Part of a small language model's weights: untied embeddings.
Each number is 128 + 24 x the weight over its row's rms, rounded and kept within 0 to 255. Layers, rows and columns count from 0. The size above them is the row's rms in percent of the matrix's.

# layer 7 attention output (transposed), 384x384, rms 0.0401, rows 185-191, columns 0-95
size [100  95 114 108 100  98  93]
[[120 118 113 136 151 129 167  80 166 133 171 137 144 141 141 146 139 161  76  83 162  71  95 105 167 152 101 150 144 142 134  56 103 120 199 125 124 144 130 147 154 160 123 141 100 137 122 134 117 123  78 102 150 112 120 107  93 152 163 123 141 137 121 131 160 119 104 135 139 123  97 116 131 126 152 120  93 161 167 112 133 107 174 134 136  96 142 153 137 153 120 131 107 143 129 132]
 [ 84 108 103 116  90 126 129 150 120 116  55 111 119 160 139 146 133 155 106 132  85 114  96 138 126  76 101 113 124 147 141  95 127 114 158 136 113 164  89 122 105 134 105 131 139 134 165 106  75 138 131 110 134 153 116 131 120  89 164 133 103  79 129 105  97 172  86 120 158  97 110  81 117 141 168 123 141 125  96 144 168 168  86 119 127 120 154 138 140 118 108 131 104 172 113 140]
 [115 156 151 131 162 154 130  77  92 183 127 131 126 115 161 138 131 123 160 137  95 139  81 154 144 189 169 116 127 122 135 121 122  97 148 138 128 144 156 149 118 126 129 134 178 135 111  67 124 141  98 144 145 116 102 117  93  95 135 111 103 156 126 138 146 170 123 122  84 135 170 111 135 142 139 163 108 133 151 110  98 124 154 174 134  95 112 111 151 136 104 145 137  77 129 130]
 [117 155  97 110 105 133 112 116 119 141 167 155 163 103 107 150 130 140 122 120 123 107 113 138 118 194 120 118 106 131 130 118 148 103 110 127 120  84 147 134 149  79 112 141 164  80 166 129 107 108 128  74  96 115 126 142 117 105  69  76  71 168 144  89 134 131  85 189  82 122 168 124 101  92 145 175 177 144 127 134 100 139 158 108 109 103 132 139 102 102 150 123 127 127 104 135]
 [108 157 118 131 154 113 134 135 138 136 119 151 166  68 126 145 137 132 131  98  97 113 105 148 133 106 124 108 119  96 139 125  65 113 164 170 164 140 105 124 128 145 138 108 112 165 141 138  87 179 146 109 122 178 113 144 157 173 117 125 132 119 126 102 121 176 147 127 111 101 103 158 128 169 121  76 122 133 149  85 110 114 152 126 119 122 148 134 189 175 105  92 120 144  93 138]
 [126 119 112 136 117 125 124 140  80  97 116 122 145  96 129 120 102 109 151 151 103 129 188 117 128 137 134 118 130 159 110 125 152  93 118 111 142 120 133 119 136 113 129 147 172 116 121 163 127 119 116 107 118 104 213 147 165 135 166  86 144 111 160  95 158 142 152 141 164 144 125 136 144 106  93 140 113 161 139 145 116 142 143 110 154 132 132 141 133 139 117 113 171 107 130 114]
 [103 150 114 136 118  94 148 154 109 127 156 122 115 130 105  96 121 122 128 144 122 174 118 140  85 134 139 117 123  81 117 119 183 122 126 143 146 116 121 130 173 141 128 165 113 122 146 136  86 142 118 149 127 158 161 114 167 100 135 103 104 157  93 123 117  96 128 134 147  95 126 125 112 125 139  99 130 135 133 100 125  84 150 112 106 144 106 125 162 125 174 143 132 134 134 124]]
# layer 7 attention value, 384x384, rms 0.0384, rows 186-191, columns 0-95
size [ 95 109 104 102  96  94]
[[ 96  88 137 114  83 104 150 134 114 153  95 108 166 159 128 104 149 104 102 129  86 179 134 113 118 103 113 154 100 192 106  90 123 132 158  99 127 124 126 149 121 148 108 145 122 116 132 134 112 143 107 156 114 141 136 161 130 142 137 135 124 170 147 140 108  96 111 118 114 110 112 126 145 120 137 105 161 131 134 110 112 127 122 123  92  85 154 122 114 104  87 133 109 164 131 134]
 [151 122 122 147 146 148 129 126 115 139  91  98 109 110 153 108 109 153 105 149 128 110 150 150 127 179  91 103  97 157 150 116 148 120 139 133 115 158 119 156 123  71 143 138 120 120 141 121 102 129 111 129 121 121 103  96  63 162  99 120  67 161 117 155  84 130  90 109 105 138 161 133 135 112 141 121 156 133 134 119  89 120 153 174 134 165 174 139 120 135 116 112 154  94 141 101]
 [ 76 158 123 131  95 101 135 114  87 143 106 117 155 156 144 120 116  88 133 117 116 134  87 112 159  96 112 113 110 131 104  86 139 144 124 134 124 126 132 127 141 122 102 124 133  98 113 122 122 127 153 110 101 146  98 133  87 149  72 164 124 122 122 158 121 131 113 129 139 117 136 125 113 148 134 187 165 111  86 108 137 112 160 155 134 149 137 106 123 157 179 158 184  82 118 140]
 [114 129  94 131 106 150 134 147 120 111 156 122 103 123 144 115 132 117 123 115 117 127 129 126 126 133 160 136 118  73 109 136 133 130 152 141 123 132 107 155 112 130 133 126 101 125  89  67  98 142 129 149 106 179 131 148 108 170  94 131 103 101  99 101 129 147 127 144 140 122 128 112 108 109 138  63 132 135 132 140  93 132 155 154 116 184 181 112 156 147 111 106 105 145 119 109]
 [ 93 154 124 118 170 133 119 165  74  86  90  96 110 139 137 145 122 128 131 123  81 161 155 124 168 106 110 130 101  78 125 134 128 128 149 159 112  94 130 111 108 146 146 164  93 133 113 113 126 139 118 141 142 102 129 137 174 121 115 107  76 159 185 172 134  89 107 121 154 123 115 169  99 131  96 121 136 126 136 132 116  96 151 152 148 148 182 116 158 105 149 126 136 127 144 140]
 [107  89 137 114 142 109 155 101 127 144 144 154 154 140 137 127 152 109 124 137 113 119 117 105  85 101 155 116 129 113 116 161 120 105 115 162 157 136 103 122 157 142 129 153 103 119 115  73 131 129 130  64 103 121 136 101 158 106  80 111  80 143 131 114 135 144 145 109 139  90 151 102 113 125 104 157 103  97 177 142  89 171 126 101 135 165  74 109 180 157 136  97 131 139 119 109]]
# layer 7 attention query, 384x384, rms 0.0494, rows 192-221, columns 0-95
size [123 188 191  53  67  61  76  54  62  76  79  97  83  73  86  80 139 252  65  71  75  71  60  88 100  71  73  79  76  80]
[[130 125  99 127 170  92 161  78 128 131 155 171 117 147 152 151 143 160 162  94 160 134 129 162 141 138  96 142 144 125 129 122 159 145 112 152 112 155 166 101 149 103 125 105 157 124 145 138 127  92  91 106 141 117 173 123 165 116 147 152 125 102 134 126  88 163 149 115 123 136 150  83 148 101 132 136 150 152 112 128 106  83 142 138  98 117 124 126 109 119 148 126 158 120 134 156]
 [110 111 156 132 121 153 122 123 109 131  81 110  86  88  95 135 124 123 134 146  95  93 153 103 133 137 131 100 107 129 133 163  53  91 159 111 139 106 133 138 161 152 129 157  95 141 101 103 128 147 141 132  96 158  76 127 122 132 113 100 130 113  97 131 165 103  94 160 142  95  76 159 134 150 128 121  88  98 158 109 166 143 101 106 165 163 145 116 136 145  98 128 114 132 115 109]
 [115 117 148 139 110 147 118 157 101 148  86 111  76  92  94 133 123 102 127 149  94  94 144  94 120 148 127 105 113 123 132 149  60  94 169 116 157 105 136 120 141 151 152 126 119 127  91 109 111 149 140 147  97 158  72 105 118 122 108 100 132 124 100 136 146 100  95 143 137  94  75 157 126 157 128 140  84 104 159 100 166 176 109 115 173 154 135 119 149 155 104 144 128 134 116 106]
 [117 152 105  95 164 131 140 118 186 156 160 127 161  86 137 142  87 157 124 135 137 127 110 166 128 112 130 143 139 137 167 107 155 123 130 154 132 111 134 130 111 130 157 126 109 182 143 116  94 156 167 161 104  99 144  85 156  98 143  83 113 134 120 138 125 115 121 148  84 147 156 119 117 167 112 109 136 156 147  95 133 105 115 153 125 116 103 114 112 133 179  98  98 165 111 124]
 [182 142 177 127  72 106 153 100 107 111 104 125 116 150 130 153 150 125  93 116 142 149 104 121 142 102 125 121 132 118 108 128 169 134  61 134 102 133 131 114 135 156 137  94 173  87 148 117 123 113  96 111 136 160 120 133 146 153 111 145 113 119 132 131 121 141 137 118 118 147 121 113 105  92 114 163 154 171 106 182 138 118 170 126  94 141  90 130 122 143 107 139 167 105 143 136]
 [181 138 144 120  88 106 191 138 151 180 107 135  82 123 142 148 145 139 121 119 122 132 138 140 176 111 115 114 102 143 138 139 128 120 142 128  85 106 150 138 106 143 130  98 176 100 112 109  95 117  99 105  96 135 117 142 134  97 137 116 148 121 125 172 123 113 148 110 103  95 130 118 126 129 171 130 111 173  85 133 120 108 119 170 142 167 124 107 143 156 152 115 150 165 119 147]
 [122 102 137 115  99 113 137 147 123 109 123  88 138 173 120 107 150 106 101 107 152 121 153  75  78 136 132 108 146 130 108 115 127 114 140 122 147 134 110 158 122 142 143  98 121  92 113 140 145  83 134 128 129 131 148 137 151 167 118 170 140 127 127 149 142 139 157  91 184 191 112 120 126 117  89 102 116 121 110 129 118 112 148 102 109  73 147 139 141 108 119 146 134 115 141 112]
 [135 133 123 140 161 150  75 107 122 105 117 160 132 116 121 102 132 160 152 129  83 125 107 139 137 150 132 138 141 123 144 157 159 136  85 168 124 123 134  93 134 130 138 125 127 180 140 122 124 171 123 176 170 113 120 134  94 111 159 134 102 140 136  87  92 110  66 187 129 115 142 125 111 158 118 141 145 112 191 114 119 167 108 112 159 157 121 101 116  95 100 129  78 144 112 136]
 [137 116 146 155 149 145  66 171 104 107  93 137 122 116 130 122 133 149 144 111  71 113 117 150  92 140 143 137 157 145  95 133 110 123  92 172 128 157 154 114 147 134 142 156 121 133 121 119 119 175 145 174 133 152  91 124  95 107 146 104 109 151 127 107 139 127 110 159 122 111 100 160 135 142 112 112 101  63 198 110 155 178 110  61 133 183 102  95 127 108 108 138  74 125 131 122]
 [104 158 123 140 126 162 108  96  93 101 125 141 154 133 131 147 103 163 102 116 103 101 130 137 143  92  95 154 175 127 121 160  91 108 143 139  74  97 148  91 136 144 119 151 137 134 147 129  87 153 119 125 128 118 153 132 122  73 122  77  74 122 145 128 120 113  95 117  94 108 133 118 173 155 150  99 107 126 128 102 139  80 128 156 162 152 120 141 109 147 127 108 115 109 106  95]
 [112 148 116 117  93 144 123 149 135 147  86 129 115 128 109 135 117 148 139 151  83  94 149 105 109 138 118 111 110 124 105 144  96  73 141 120 174 119 172 121 109 127 103 164 120 173 104 130 133 153 111 116  94 159 135  83 117  89 158 140 172 141 103 139 115  84 119 136 133 144 115 159 114 152 119 119  88 125 142 107 123  96 122  98 162 127 153 136 132  96 171 139 136 121 110 128]
 [121 119 160 119 114 139 126 140  71 115 102 113 109  94  84 104 114 126 102 153 141 105 118 124 153 121 170 107 139 130 129 117 103 122 116  93 152 110 111 157 150 141 140 124  81 126 123  90 124 146 143 101  95 125  85 154 114 163 115 115 124 107  76 150 136 129  77 130 121  91 105 148 129 144 156 114 103 100 109  87 135 142  87 112 135 144 131  89 147  79 121 134 125 123 107  56]
 [107 144 179 116  90 170 130 107 128 105  75 156 104 103 126 149 109 118  97 137 172 160 163 117 111 116 101 107 142 133  93 115 110 154 143 104 116 135  77 119 134 119 114 123  94 123 106 106 141 157 118 142 133 108  87 112  94 148 106 127 132 112 154 115 141 132 105 155 111 105 110 143 165 148 109 112 126 110 135  55 111 144 123 160 144 150 107 117 132 161 123 142 119 135 105 122]
 [162 167 159 134 109 121 140 179 148 140 134 143 145 132 134 142 138 175 122  91 108 100 133  90  91 145 190 122 148 160  90 106 126 113  96 106 126 135 132 178 115 146 173 156 155 101 128 146 102 132 134 153 145 131 155 126 125 113 114 131 132 145  76 163  94  84 100 118 126 113 117 118 155 146 101 115 124 149 105 142 155 113  97 113 153 106 141 132 173 149 109  81 100 121 148  89]
 [124 150 151 125 139 170 101 107 124  93  94 115 179 133 107  98 133  73 112 138 149 137 147 110 137 129 133 125 116 136 104 140 126 133 139 122 172 117  78 125 145 123 130  82 130 113 118  98  70 154 123 109 131 107  91 134 134 133 151 130  81 133  73 126  94 133 114 110 136  98 147 134 151 198 106 143 101 115 162 113 151  92 119 117 115 133 120 181 142 140 118 116 161 141 118  87]
 [110 123 147 135 152 152 140 120 176 127 135  49 129 169 118  96 145 138 119 113 167 126 148  99 153 142 137  91  80 119 170 138 160 116 148 144 183 115  98 159 133 125 116 103  94 117  94 128 104  86 144  87 156 107 136 144 182 171 122 132 131 134 157  78 111 173 139 137  98 110  92 114 105 125 137 121 135 137  86 135 132 132 125 133 108  96 106 159 112 163 120 146 157 131 142 124]
 [109  81 169 117 136 142 122 116 107 139  76 107  72  97 120 144 120 112 129 152 107 100 150 102 133 130 122 119  97 141 128 172  59  93 142 115 129 122 136 149 168 153 143 179  97 121 113 119 126 146 125 118 106 159  89 130 122 142 102 107 146 114  99 132 159  98  66 150 131  86  70 155 141 120 127 127  93  99 153 115 166 128  90  86 132 175 142 121 115 132 103 121 116 142 128 119]
 [104 102 164 127 129 146 121 125 110 124  74 109 104  90  98 129 127 112 130 144  99 100 141  95 134 122 139 119 102 130 126 151  52  99 152 105 142 105 113 131 159 155 137 170  83 133 110 108 128 147 148 125 109 159  77 115 125 128  99  92 131 128  97 126 173  98  77 156 131  99  62 164 132 143 121 116  95  87 157 115 168 129  90 103 143 169 137 126 134 135  95 121 119 134 124 102]
 [163 115 163 148  73 119 134 137  92 167 101 189  89 115 126 159 146 129 119  87 113 138 112 120 129 108 160 125 154 168 107 130 143 159 103 114 133 120 141 115 143 134 142 102 178 124 150 104 122 148  96 123 108  94 111 139 117  96 166 137 124 131 121 120 107 130 140 108 128 115 159 106 120  85 153 150 133 163  95 179  89 137 125 155  99 143 117 120 129 183 115 117 147 131 106 153]
 [169  96 130 133 119 103 144 151 121 145 122 188  81 109 123 176 111 161 119 139 101 132 129 141 166 156 117 143 149 165 119 133 143 110 111 109 119 110 146 137 123 143 126 126 172 139 141 115  95 158 122 131 109 125  98 119  99  87 165  97 130 141 115 152 130 104 106 113  88 113 150 128 103 135 145 141 122 161  82 121 109 117 125 158 136 168  89  96 146 176 159  98 124 130 135 129]
 [ 96 118 111 137 126 128 112 135  88  72 115  80 156 169 109  98 170 129 115  94 155 119 132  95  87 148 137 125 116 112 139 109 140 132 133 136 159 136 118 174 135 136 111  92 117 110 125 124 155 107 145 107 148 133 147 146 149 147 103 170 116  98 119 116 139 145 148 118 185 154  93 112 119 107  92 107 136  96 136 150 141 112 140  98 106  75 147 142 126 111  80 145 152  95 132 109]
 [107 113 138 138 102 116 140 121 118  88 121 103 126 143 124 106 141 101 131 121 168 126 121  82 108 110 125 113 112 120 136 124 150 121  78 116 117 171  86 126 143 132 131 106 114 118 126 143 192  79 128 121 149 150 128 140 147 155 106 176 133 101 139 125 134 178 184 106 155 145  98 104 128 105  83 137 156 134 102 128 124 144 168 108  88 116 132 146 104 113 103 138 183 103 121 111]
 [104 121 114 166 166 149  95 159 150 105  97  95 127 111  67  93 110 143 155  98  91 120 155 103  76 159 124 128 110 141 101 163  93 129 156 146 185  88 128 163 139 124 121 137  92 160 135 100 118 138 164 118 138 111 115 135 114 119 184 136 139 155 131 154 138 150  84 125 155 106  98 143 138 164 109  94 129  66 210 125 107 105  87  97 135 131 131 117 160 147  91 112 100  94 122 125]
 [156 161 144 143 136 131 143 126 136 163 135 141 103  92 135 152  79 146 116 123  98 135 110 135 177 130 139 136 158 132 151 124 100 129 147 133 113 100 167 106 111 102 124 117 148 170 135 134  98 161 105 135 107 112 115 125 104  99 148  96 137 115 113 143 134 104 100 157  59  94 139 136 149 151 156 141 118 156 141 120 143 132 118 137 159 152 118  97 151 127 137 120 114 161 118 148]
 [149 134 129 139 157 147 142 131 125 150 110 118 119  97 101 137  94 127 154 116  92 134 104 139 178 124 137 144  97 141 125 131  85 153 144 151 154  95 151 132 125 134 109 135 119 166 138 100 105 175 148 129 131 130  88 132  86 113 148  77 126 155 139 125 142  99  68 168  80  75 106 148 137 131 124 109 107 128 167 102 139 160 105 125 163 182 117 124 139 143 109 123 111 141 140 120]
 [140 144 161 109 123 140 126 165 126 124 114 123 134 154 150 133 136 135 129 123 126 155 110 123 106  96 136 154 117 133 143 178 125 178 160 101  78 147 134 169  86 125 117 149 145  81 111 165 117 131 151 119 111 137 150 154 151 128  81 146 168 135 147 163 127 173 163 114 139 135 129  81 143  77 141 100 128 110 131 167  87 132 124 142 104 111 149 115 134  96 142 125 106 126 159 113]
 [106 105 116 141  68 135 129 139 170 154 157  94 147 136  98 130  92 118 134 123 155 133 119 137 101 111 110 110 111 143 115 135 121 140 153 135 114 159  84 107 119 147 156 161 135 109 132 126  80 146  92 176 125 136 117  84 151 150  98 133 161 150 138 118  92 196 139  81 116 129 131 124 135 137 117 102 136 186 130  96 108 132 121 160 136 107 112 132 148  85 198 176 144 108 114 100]
 [129 118 131 109 191 156 105 100 129  89 158 129 159 141 141 145 103 117 125 136 110 118 124 104 111 121 160 120 159 118 163  98 113 181 121 118 151 124 126 108 149 100  74 125 119 132 125 112 144  78 155 110 130 120 150 125 124 149  99 112 122 145 157 119 126 162 134 156 139 143 126 122 101 113 119 112 131 113 117 103 150 142 150 188 133 107 140 137 122 182 116 150 137 127 127 120]
 [138 117 129 138 133 124 126 137 126  89 171 106 108 130 128 122 153 125 150 118 126 120 100 137 145 154 125 110 104 102 169 125 118 126 122 150 102 131 174 163 155 143  87 142 165 105 136 123 125 142 144 102 157 132 104 126 194 109  97 118 117 141 156 113 133 148 154 104  97 120 147 135  86 122 125 139 134 104 100 105 164 115  51 167 139 125 151 149 111 147 129 120 146 130 120 121]
 [127 153  93 147 165 113 138 120 138 103 175 145 130 131 151 142 116 134  80 131 140 115 125 111 135 117 159 143 150  69 142  96 141 138  81 124  63 134 153 171 110 114  84 137 155 122 139 163 128  79 132 100 155  81 141 173 124 166 103 108 137  93 158  95 139 108 124 108 139 135 141 108 107 117 101  93 135 118 106  96 122 114 114 151 145 107 127 151 132 161 114 104 117 134 147 119]]
# layer 7 attention key, 384x384, rms 0.0474, rows 192-220, columns 0-95
size [ 16  25  71  50  55  45  51  65  60  60  65  67  66  67  67  73  74  32  49  52  39  53  41  45  51  57  60  68  64]
[[156 119 121 156 137 156  70 138 124 165 133 175 111 105 165 123 130 113 141 152 171 130 151 124 114 128 130  92 154 128 179 142 138 149 151 102 114 136 148 127 137 150  95 117 122 108 132 170 170 144 166 141 130 180 132 146 114 134 102 109 121 134 174 104 151 142  98 127 186 152 126 118  93 114 115 133 115 144 109 117 139  86 119 116 136 129 120 130 130 125  71 132 159 116 110 119]
 [ 95 104 137 133  95 106 111 124 130 155 111 112 114 151  98 146 152 105 154  85 137 109  91 156 145 110 126 146  89 111  59 166  74 107 128 178 142 116  94 125 158 127 164 153 125 114 101 136 114 113  89 140 159 108 113 141 139 132 146 160 150 154 127 122 135 166 122 134  98  78 109 121 166 134 147 167 137 105 136 169  97 103  87 145 101 172  93 122 114 117 169 108 119 111 140 138]
 [143 110 139 151 127 154 120  86 129 139 151 165 140 120  99 152 125 181 153  77 105 127 128 123 123  77 155 117 135 125 151 137  82 167 105 110 137 160 135 124 102 153 110 161 108 110 152 125 101 177 137 173 146  92 152  96 164  95 121  92 114 163 111 139 104 134  78 127 113 142 121 109 112 138 101  98 127 110 104 131  94 151 101 151 136 163 120 119 149 148 118 107 140 129 126 117]
 [137 132 154  99 135 152 128 171 131 137 153 158  98 170 166  99 143 132 118  80 100 129 176  90 141 155 136  95 135  84 144 156 139 114 165 130  77  88 132 115 131 109  84 115 125  69 117 162 133 120 122 147 137 119 117 163  89 135  81 125 105  96 155 112 145 155 113 133 144 162 176 101 107 147 164 138 107 116 109 154 122 144 133 153 150  92 149 112 159 149 129 127 135 134 172 118]
 [135 157 103 107 147 106  95 134 138  95 133 163 138 109 160 130 177 144 129 174 132 157 129 177 101 147 132 124  66 134 103 133 166 135 196 120 144 149 103 103 131 130 159 153 130 128 145 130 152 166 146  98 108 117 126 126 131  87 146 129 179 140 101 141 138  73 177  83 145  92 141 126 190 106 120 107 139 111 163 116  79  92  92 119 112 137 150 135 163 103 127 108 104 148  83 138]
 [134  85  99 144 165 100 112 121 144 100 124  80 101 170  89 128 139 139 111 153  92 131 120 115 135 151  98  89 148 128 153  59 158 172 107 143 171 150 128  75 142  96 122 145 107 157 128 122 141 140 133 110 103 133 143 115 115 134 134  79 159 138 107 120 157 129 124 135 120 107  90 115 156 106 125 131 129 105 146 100 114 148 138 123 109 130 119 138 135 130 152 103 151 151 129 161]
 [121 106 107 128 148 101 125 113 127 155 127  98  97 136 131 155  83 178 105 131 106 125 123 134 123 155 104 134 104  95 153 133 172 110 104 136 153 128 148 124 148  89 122 168 145 129 135 152 177 109 104 135 136 120 175 135 146 167  76 158 122 172 100 109 132 130 163 124 120 140 141  99  88  80 160 123 138 127 139 113 139 131 136 154 127 143  90 174  60 134 133 103 142 113 101 169]
 [ 97 118 145 137 102 116 157 162 128 112 118 115 123 104  65 128 117  88 109 105 105  91 106 144 116 145 146 124 138 126 158 141  81  81 130 109 115 109 104  90 174 157 159 153 129 105 108  94 129 153 115 123  74 145  53 132 114 135 161 107 128 113 130 128 145  84  96 123 124 126 145 172 118 156  91 108  91 104 116 105 155 147 105  90 136 158 132 100 151 111 126 151 114 133 147 105]
 [107 137 113 141 150 162 146  96 170 164 122 123 110 120 125  91 106 130 131 145 120  62 161 115 127 127  88 141 185 109 127  88 112 117 119 133 129 101 128 107 113 103 149 137  98 112 127 130 150 132 143 145  88  92 113 126  88 170 158 113 109 101 138 113 168 127  78 159 143 106 151 116 154 151  71 142 106 180  99  74 124 150 127 125 131  78 177 116 138 116 175  96 115 132 161 137]
 [131 107 153 104 105 147 144 136 135 111 138 163 109 152 106 123  90 104 141 170 145 170 171 111 168 105  55 119 136 146 138  74 166 149 126 133 157 122  90 119  87 113 115 142 168 140 172 119 124 129 127 153 121 157 118 142 124 147  88  96 165 109 116 141 110 134 168 101 119 108 128 151 126 190 157  83 143 114 120 104 111 129 195 125 151 102  89  95 147  93 157 128 165 100 122 161]
 [125 166 102 119 134 126 171  99 143 130 107 114  91 135 129  98 161 162 141 137 132 139 154 136 124 111 139  78 167 152 152 141 145 131 183 144 126 132 145 112 117  71 127 109 133 142 101 190 131 126 147 133 138 116 149 113 136 106  73 140 148 101 126  79 132 140 130 147 119 167 144 145 133 141  72 172 142 140 108 142 137  73 148 142 139  89 135 127 110 141 160  92 121 108 148 108]
 [187 105 159 152 157 134 135  87 134 121 156 139  82 104 102  75 118  83 144 122 156 152 136  98 137 148 107 105 103 117 131  95 143 130 166 162  94  94 133 127 128 127 122 183 120 116 149 147 118 138 140 118 130  94 121 121 167 140 101  81 175  92 125 149 131 156 136 132 138 106 119 140  95 131 136 129 133 104 115  85  81 125 134 124  92  87 114 130 143  87 169 139 105 124  99 147]
 [186 175 144 130  98 134 107 150 155 131 209 106  74 141 103 150 120 104 146 145 164 143 144 131 150 161 160  82 112 135  83 136 163 121 133 104 147 117 121 118 108  88 107 127 120 103 141  71  76 134 120 137 153 156 104  95 135 167 157 170 116 118 113 137 140 132 142 102  88 108 135 142 116 125 113 140 118 149 154 105 108  83 145 139 132 117 116 128 127 106 147 177 127 102  92 118]
 [172 117 107 162 113 158 115 135 123 166 101  69 101 130 152 125  66 139  85 110  88  96 134  86 133 160 114  90 146 103 156 124 129 165  96 111 143 139 136 152 123 122 136 147 134 131 140 108 120  92 125  95 114 119 128 149 130 121 144 121 107 151  92 160 150 126 118  65  96  91 112 156  81 142 139 124 118 176 141 136 159 127 122 146 124 117 109 130 150 135 155 130 159 119 119  81]
 [132 129 119 161 114 151 128 127 109  69 102 128  92 115  90 142 139  96 122 189 166 187 150 162 156 137 116 109 126 118 135 188 125 118 117 131 116 137 117 139  83  76  83 142 124 150 145 143 112 131 127 131 138 153 118 153 172 143 140  90 123 137 109 164 104 112 107 101 118 144 110 105 104 155 158 149 143 135 145 126 132 112 118 129 151 103 115  97 127  81 149 137  98 109  79 178]
 [169 165 115 167 105 142 103 156 107 113 112 124 171 122 135 132 161  71 138 168 117 100 106 128  93 119 110 119 141 148 106 129 117 145 119 144 110 128  89 157  96 180 149 104 157 114 131 136 123 120 136 129 126 128 137 151 109 125 159 153 126 116 170 172 127 116 151 144 129 148 110 103 154 130 135 157 100 118 107 137 143 130 131 130 104 133 107  96 177 133 130 164 108 116 101 123]
 [108  75 116 106  78 105  92 120  95 152  78 120 148 104 103 156 135 117 138 115 108  68 130 170  94  99  90 134 104 159  83 151  79 111 141 122 166  96 106 110 162 144 199 159  96 159 133 125 157 122 142 160 101 164 102 134 114 114 120 163 123 103  82 137 159 116 113 110 106 111  66 134 152 181 143 135 117 121 159 170 140  95 123 132 103 154 140  90 108 135  82 113 163  88 115 123]
 [124 118 125 105 119 150 141 129 170 151 100 136 119 105  77 157 118 146 131 100 111 127 116 129  89 127 169 152 150 135 129 116  80 115 159 143 127 108 103 149 107 157 139 155 173 103 131 114 127 121  80 134 106 102 168 114 141 167 132 148 106 109 130 124 134 149  95 122 121 128 139 109 122 162 174 102 130 104 122 132 158 183 152 141 147 134 115 100 138 172 142 139 108 101 127 115]
 [111 121  78 144 167 137 159 129 118 126 158 111 136 115 169 124 131 165 143 141 143 123 118 136 140 124 108 105 148 111 126 106 142 149 126  87 124 146 164  94 109 133 111  97 124 120 107 145  94 126 135 121 134 141 102 115 167 137 138  96 174 155 149 164 148 123  86 175 132 141 127 145 108 113 118 142 134 128 141 104 177  85 141 113 139 142 154 127 163  97 154 139 122 132 122  93]
 [114 170 154 144 129 168 103 153 150 120 125 123 128 148 120 114 132  96 138 103  80 129 113  84 142 158 162 115 131 163 137 134  68 141  83 144 156 144 122  93 123 124 117 141 122 107 116  94  57 117 111 121 113 138  74 142 112 103 157 113 126 115 124 129 133 127 109 138 119 114 112 162 111 124 144 184 128 145 162 138 164 132 105 110 175 115 145 117 158 130  87 135 139 132 132  87]
 [136 108  81 101 108  88 101 141  96 131  99 123  97 135 132 163 130 145 110 169 124 148 108 160 101 134 106 125 128 112  96 150 138 111 125 107 111 108 106 150 146 124 140 141 148 128 141 154 185 134  91 129 171 140 164 175 162 151  91 142 137 143  85 132 108 115 172 128 119 127 159  95 123 101 142 129 163 108 115 154 106 177 132 163 122 138 111 149 106 134 130 140 115 119 103 149]
 [148 126 115 106 185 119 132 148 101 134 140 158 137 140 166 151 158 167 147 180 142 160 135 159 129 127 115 168 112  86 107 129 163 148 172 116 141 122 145 129 160 122 120 113 136 142 119 113 150 165  85 114 146  91 167 141 157 113  95 146 131 144  84 127  93  94 163 132 124 143 147  76  81 112 183 104 161 109 152 126  92  86 103 140 102 154 110 125 141  98 124 112  93 141 129 170]
 [127 123 155 126  97 158 156 121 110 158 124  92  80 122 135 117  94 124 106 118 101 130 157 126 145 108 124 134 147 106 129 117 117 118 124 144 104  94 150 131 149  89 128 102 104 124 120 122 100 108 129 119 106 114 119 127 111 168  82 125  95 133 179 115 147 137  84 168 111 116 138  88 101 113  87 151  90 141  75  90 176 157 121 132 111 127 109 145 137 151 125 118 136 135 159 111]
 [174 143 129 131 106  91  76 136 138  70  89 100 148 104 129 114 140 107 158 145 141 136 123 115 126 102 158 112 119 170 148  96 125 138 150 142  88 144 127 126 130 196 145 153 122 150 123 134 115 163 111 127  90 162 119  80  98  94 112 114 146 105 191 121 109 100 111 118  85 111 105 173 140 154 113 159 139  71 175 134 157 129 120 111 106 124 128 146 143 157 119 131 134 141 149  90]
 [139 120 167 153  99 171  98 156 108 125 136 152 145  87 140 117 124 123 100 146 114 143 133 136 169 109 149 123 117 127 152 142  85 124 136 101 117  91  81 117 142 142 145 129 104 150 134 122 106 176 161 135  95 138  68 139 117 108 121  89 123 100 138 122 135 116 109 136 136 102 131 197 140 155 128 123 117  93 132 102 163 154  98 118 110 120 142 109 160  96  98 132 108 157 168 119]
 [122 128 117  72 149 171  85 103 163 162  85 141 142 162 139 139 121 147 125 130 144 146 131 124 106 135 156 147 130 131 136 168 123 140  83 114 149 125 150 134  93 145 127 124 109 130 131 147 101 129 114 123 148 108 153 152 130  91  79 137 139 144 170 128 136 166 139 129 142 136 144 111 108 148 169 112 139 152 129 147 117 118 105 145  63  86 153 152 131  82 103 124 108 124  89  86]
 [ 65 143 131 150 137 163 132  89 150 114 110 127 149 135 132 129 151 116 108 122 179 149 134 126 106 114 161 155 112  75  79 115  87 125 116 156 147 123 143 120 106 127 172  92 164 150 126 122  67 131 150 129 130 158 133 108 145 122 152 186  86 114 130  83  79 143 103  81 147 128 164  96 154 146 114  83  99 144 131 130 110  79 141 144  64 137 108 131 135 133 101 134 157 165 102  96]
 [119 142 179 148 106 125  88 134 123  96 111 115 152 167 183 139 133 161 149  91 150 128 104  82 133 117 141 145 157 116 136  32 137 145 131 129 126 106  73 164  94 126 119 146 127 147 137  73  92 143 119  94 115 125 129 125 115 187 143  81 145 138 138 125 118 114 120 140 178 160 117 141 175 180 128  90 122 147 133 101 135 139 149 166 106 133 103 110 144 103  99 133 104 121 105 170]
 [107 137 116 168 115 115  69 154 122 130 195 139 170  93 136 108 136 136 118 152 122 175 122 135 139 128 148 144  87 151 171  96 154 184 113 140 121 123  64 151 145 175 116 151 154  78 108  88 147 140 159  99 135 138 108 119 114 114 137 124 148 135 109 133  82 121 173 120 136 132  87 169 126 127  89 151 138  81 137  98  92 122  75 109 111 122 135 121 159 114 104 167 113  99 120 102]]